config.yaml
d_model: 320
n_head: 10
n_kv_head: 10
parallel_block: false
weight_decay: 0.16
decay_fraction: 1.0
batch_tokens: 65536
train_tokens: 522000000
steps: 7966
Each number is 128 + 32 x the weight over its row's rms, rounded and kept within 0 to 255. Layers, rows and columns count from 0. Numbers have three digits each. The size before them is the row's rms in percent of the matrix's.

# layer 3 MLP up, 1280x320, rms 0.0497, rows 1165-1279, columns 0-39
114:184176150138150160132133101124171126053132115080131139085129151173108157122121158133126128150153135145097156155133103128
108:152227117125203122146121156121102169125130142160115132135182128168141157171128116134144109148093107106104086097216164113
107:131103121158125168092160131165071065097122146104122162099112105146184098125068164120147110119180160143112146102114139103
108:158164119137128100053092105104118097104187121152092136153094150130102136157143103135128141155147147130075065116165156225
100:129124125083120127193164108146107123142111147049074114141097146141154124159119106107173061184131203138129192098084142096
095:093129220109133156129132170138139127135204126160128151101165157122147184142141130082110134085093106165118154127134130152
091:158144161140108067101149105124166095137126145070085132110167145115143107154155168157245105125103111141122156180076135132
095:081143137096178113055122085181180104138136114142074134099089078152129188120077114217160153079132128118116117115152094158
109:041168140134069174085150060160129115140152088170162182115155103143112126119089112077137140188140161114136102111158142140
116:174164090140131090142125112170127140064145142127163169150131144129107108138130146121105099082124107167106103179154115135
084:087122159108163167117170127088137089108119198118165128108091107161133110177097126141102111167125135166054140089095163186
092:161087125144174156139110110109129144159166101118112146112095099182142147120133183116141100138130105146126128124081165125
116:211140112119121137108052156105118083077091163124140195069153155129129149179145079092116161116112130095102169112109191144
098:137154170092091096105124150089157104108141128107073091145100137136149134115109113174100099138103237113082069117115200109
076:090138164102088144065155087145188132161104128103146100118085130175141194146100117190125134079160147136144091168171148127
112:174154144117144182123142135124095111098152126105122124077121118127123092156122137111079120151170148110114188129142095117
108:113142101131107084122054152134177137106188138145136152127127119113114102203169115141113120062166145161109102165160119115
087:121134141135142131104123090149120124079121174096093144155083153160086103144124129171131122106093106186097125119139106124
076:168156137121199122165085165158095085126127134113150115105141092162083078142150155107158153195170106130060084141111130158
092:088098163112095130125110098128132122099133107144144108124162104153100110097082100105150114160122140124090112106193144096
087:114194177061115154151155146154138050161141128162114097089096172138088130145118111094131162140118127128136143118150097115
109:160145142123105187126078103199128101080127176114175147163093104145166169166105133127114184143162174161106069058213135122
110:156098108144165140166131160135140108150102090070124080102116132133151133150116163162116122140159110153109135074110160090
122:200176119131162168146113141168096086198140102076101124110135149137117106126126094143063107056127122100121091122144110150
092:146133197185144133134172083111161104132205137141196120128194140139131152160153092115120161136119128170132080118193122093
073:112169093188114186139130141183151153069133167106114150124128117145169096109121152195145109131124136102112124123103138160
092:109115197169120120074108129134170176093174097146107112161167128132119106137115107190109069148149142117112088164113163187
079:144091129158081082143084138083250142181108131125078184106125139129119146144107124098146160134162121185126101127081061087
103:194137089094148109168085100102184124135103138112110097097153108150164162141179136157111167125146084139102132146122135123
100:136130098139158180099086139171135151103131113067050151110170088125168105118150110097172098062113093154119117141085128132
109:099136135168107152135120140099193076086152168136124148151147181122142126219107099116155130072113108157110104126098084136
090:094085145136124147132133127155173142155123105090123155167153136166157089122091203136124112171084167089132169104066107078
114:105149147154150126140099075118083140181050180117165188171123140151151108138079165091146123098080125143098150059195169129
106:183233145150158083138122072092109149111174176117136137106145147162097138203093053138093146093097108178117092142128142102
102:152132106164110138131076052133088075088160100078096121115132097148152122149115147069148181086125144178123135120174112121
084:201133223100148112149127147163119102117170144123151126149141162151088111114103125114081091150152029179122097138204137084
118:067148110160122141066134170176156128138126173132118176115178069140152158184089105121062159086106140138110095179101106147
101:157157162140116127036085132131133106108126143142105155129126053125200112156071110134142155128124113117088083061193116155
122:163101133156116150096095113111115084097128108121198155120216146137111107157081114115123106108115135156112082126108058159
105:166154157140100152137131066159164181133100186114175149115151140131242129147145147061095149119139127123096137106162078095
107:164084168180108119168087080120159110066190126143136146071074136185100158134114111131093113133128129159136130114109134163
092:141127132107088132075171096161181143120138178104116121104158123126182190116105171122143177126143115152116128137133074133
101:152164130114123143156118174067100164118156151122167111181147085102192189211081143154100191117105147146065063135134068152
102:118116182159096112110113168088170101143148105158057152109110111132116175108136169124126129113081143104126167122134136163
102:106106171149142125159154061161144081051126122134100181104148166141138070104094134105113120096141104133095113063195174121
126:143120163097103159122133124114157122142111093082118102151103154142095141148144174135157090079106126164115171149099106120
098:163128144148149161100111144116085120091177092038110090133134131177129179075142176115189134164146247139111100087132125136
107:067136178103143126057079164114199108092176063129056104167134113156152136180130109178122115171141182144135152175138103189
118:121114095120113144098157156155180020181070159119180179139177154145172123155150149126112160100124132118117105160161109149
101:185194177164161134103110120128087118090171135100183122129158146145123156162085099100151147096114108165094131085222166114
091:159181114175176128141117120118128070155105155124126153111175166148205174211169129120181126127106090126083173156134125145
104:121094156191104118118094161155094157129154133126152148127184137166071068157099151144177120131062133198108166155090117148
111:075118139140141094114124139140102151106143085190125120158153115168147131155116121078160189153098152185110125134165164164
101:110118156136086122135122119104218109141136146131146079152114166144158158104079142148104136119127148097122172109124104144
104:146130180135146146168154115102079114097113134080157066154142122157100145119123185190198089097145144161100116125152076152
123:111178139129130144140103080112113111060183139158172136215121151192153098171142086129169077140126118178104119149102089132
112:165170115083170133105142111144107130122104124173195127101178121131102151134118109155063135112105130094103113061136121137
100:200125146113169141043147136165072060102110071086138195117134110142087105113124138092138100097162144108121170086162193125
085:151122093142132087130144125116160043137159131092116148067133174109173146142167151120194163077132154134140160152093094085
103:138199132083160154131126109093147129132235083156098105135111140152154150115099162137124104076108191173076100150121138177
111:139177187090098086105126100181137138139124120118160138055132193132135165121107170057171150058112160131107106135104103129
106:123116139111131127054119136120128087117098127095114128123099070161155133140136142173182120104145149127092069120099215175
096:145159176101137130084108108167133123064170127156159136122129129136190146162154116170162122101130146173121034127108089155
108:102108136076149145066118061114145070129128136152142176056126125134176155144120164144102148101086153152107149141139111151
111:130138111138101139166097091140092131099152184162118116097120134163149065168139151089150135093212134208110114135174138150
082:075096087194136120080117100135188071053121125194120183111159110151122156141107096168168141124093150149105133107120084197
109:112180187150095111094139157128096096099151106103127148078099171162136177120101135108148147103124163146117075171133142143
107:153170137156158178147140150143141114132064104042179132120123147141156119095117176088133107104123099127130188169159094133
085:148124148127136125173155116086077102121196097110151197083155149134136103124141166075189112078162076144121193150113104136
091:162141117183088100120111096114142139070125166118164157137171152133145077189132175146127158051172081133069113212135128124
105:120124155161150145056123091185097145132129114118106122055161163138038167171136088149101127079137105140119166110114143150
102:128183137165166144127086050110118074147062116083128129127161122152097127165118157126156071105121158101108142065160187143
088:163115127079137131137147127190177126146156120120113101105209149141147167134143171155159132109117104131121184182105109125
089:121142139143148169091107138164076136135168100087153151099150166164088133077139112128171092150068125181102140102121167163
099:115125119064143159153133173183123137139112147127152142095141171135080152143109150191128104125151132120111176123061198150
086:108173111114164207117139150146094146121170107144108172131114195127153148120151162111191167136113109153112156151090121088
111:087169105182135158184097202099099103186176126130120142143167085123143086145068141117106158099156121140101104093207094129
091:214162194108141153171125094111112143101052116100083157066146124165140147054126188114204123121152093136080112152106149129
109:164172136087142184129093054118182079080132093126184158083192190128138122161149153152139161158113143123066138117084092107
113:099117191089144143103128110131158117117193163138151119117125130115180210067067147130161123140090146134131062168148176104
106:112101116142121141165100127105165111064146149103149119175160140130125125155084141156149145121144139179123141063147154157
084:216198124163139150162154117081130116069169119111152107116169160130175148209085092099072155102144105180113150099191065145
107:156100130151136093123110165157130142081138122147127110155162086155138151107157179147133100093113139109148168096088152079
086:142113109166125131089172085111097120153136113099144159093149128138230148141029177071134139155136130171111145130127058170
093:141118201116174196107155181142114112151162130134130127151139122163171144136136173189072092172137147131088116167175134146
107:147125119054118104065121130134204140137125159191165156075186143130136145141132083127139136136140140120108109127122111116
112:194140131072169138151134156171121088124125105107162107133170096131123132109147133159155102129105125117137086095076177146
109:147112141073140127149147120109111110125103156098139162141129083139169047100126157115080083179124160105101133091094137139
121:131221113159115140144097150106144116099154138127122114112144118125111192203169105157122108055180117150118076114111134145
109:137208150080132126109168135154132080092167107099138144123133135129096136137137125163122143137127133128134144133164088161
118:183150127130151118118103065172184194146179124167146114129181132141125149097156194099148119155115150113106134156115062166
098:123150201074154186145108117135151061126126161140115094102105087151129160141103130172174158157109126119095113084147133135
093:112170103180128101120094132145142138100155116144109092105139123127138096173079179109118185085163159188128097156165108146
104:136141108120080172163122159072041079122113137080187138098158207126110140163121140130137122136163077118119187131114070112
088:132098108114124155127135107127083112106117123079085106089103118173145152143167171158107076109163126148130152174133135103
090:080114133160155130048050079178126139110116115171086127092095118144101103173112062115180127162151235139125079119165112145
092:159162122148122093137114097164155121115131106176164180127112134139083123151083136185109142154096132156136104095096171114
093:164187149113134158211176111093123120149145129094180111075176199135053134092141167103149135135107191143120111115145112146
102:080141121186138138097096135117169059076039133093148180113087135171117125151165210129108160143133166115090134148158165121
100:157126119103149133124147124109180106087159215113166129147123148144161173157166147090113152096100155128140104141197135164
113:127168109109102131132115143085162084116190150187143131131148162147151124157168103099103181145156139154118111179099161147
111:140205124168108093098115177132157159089169122141105125117113100134185157147086092093108154136138209185099086109154085149
085:112129133121072107097099071109167093144119150183138149137167142144193102104163099118157127134136151121129137146111088123
096:140113108154154088142097100175129102103130136077140139113153126119167111126155148100214143097185158153088153165120135107
114:109153173206129132114152179155116141078150142148105130149139130159120170146121111062131154092124133172138149062172129106
095:075093133175152130090130122137094133102118115056088129153094048173189114124061150160101138190121151149112215152167121160
113:126164117168132100155058150158090125173176088156114124134177162143089120151146120097156149126170125124105071162085133131
072:126139196071130126106124091104136093170099189157187097115103104177104160172100157146104142157159143161115063127179133118
100:129131164183178119094105119110143144107136086097130145068146116184116181171087131138136179089145143133081125100157120116
081:116092147122103127093128132178156125118075130154182075085119125165142171117114125139185077108162152145090095111103127152
133:126164143121124172101116125159163148099110198155152145143108156154182119155107052146123174121142133125095089081203162145
131:082135125131141128099170145100145118056146146142178153125137183136141130168077170124136072091094193242107145100159124153
116:128168174115126151131135105084161140062197153179161081126102150129111164143150074158115172062111102150076101142164112155
095:167133117149105128091079116144146082103121180129083134129158175173140126124159125139140130141084121152106143200149107195
106:202102110189101112091116124143103100116130119110088203089153150144108186134131122090124110067123167133106181133127109144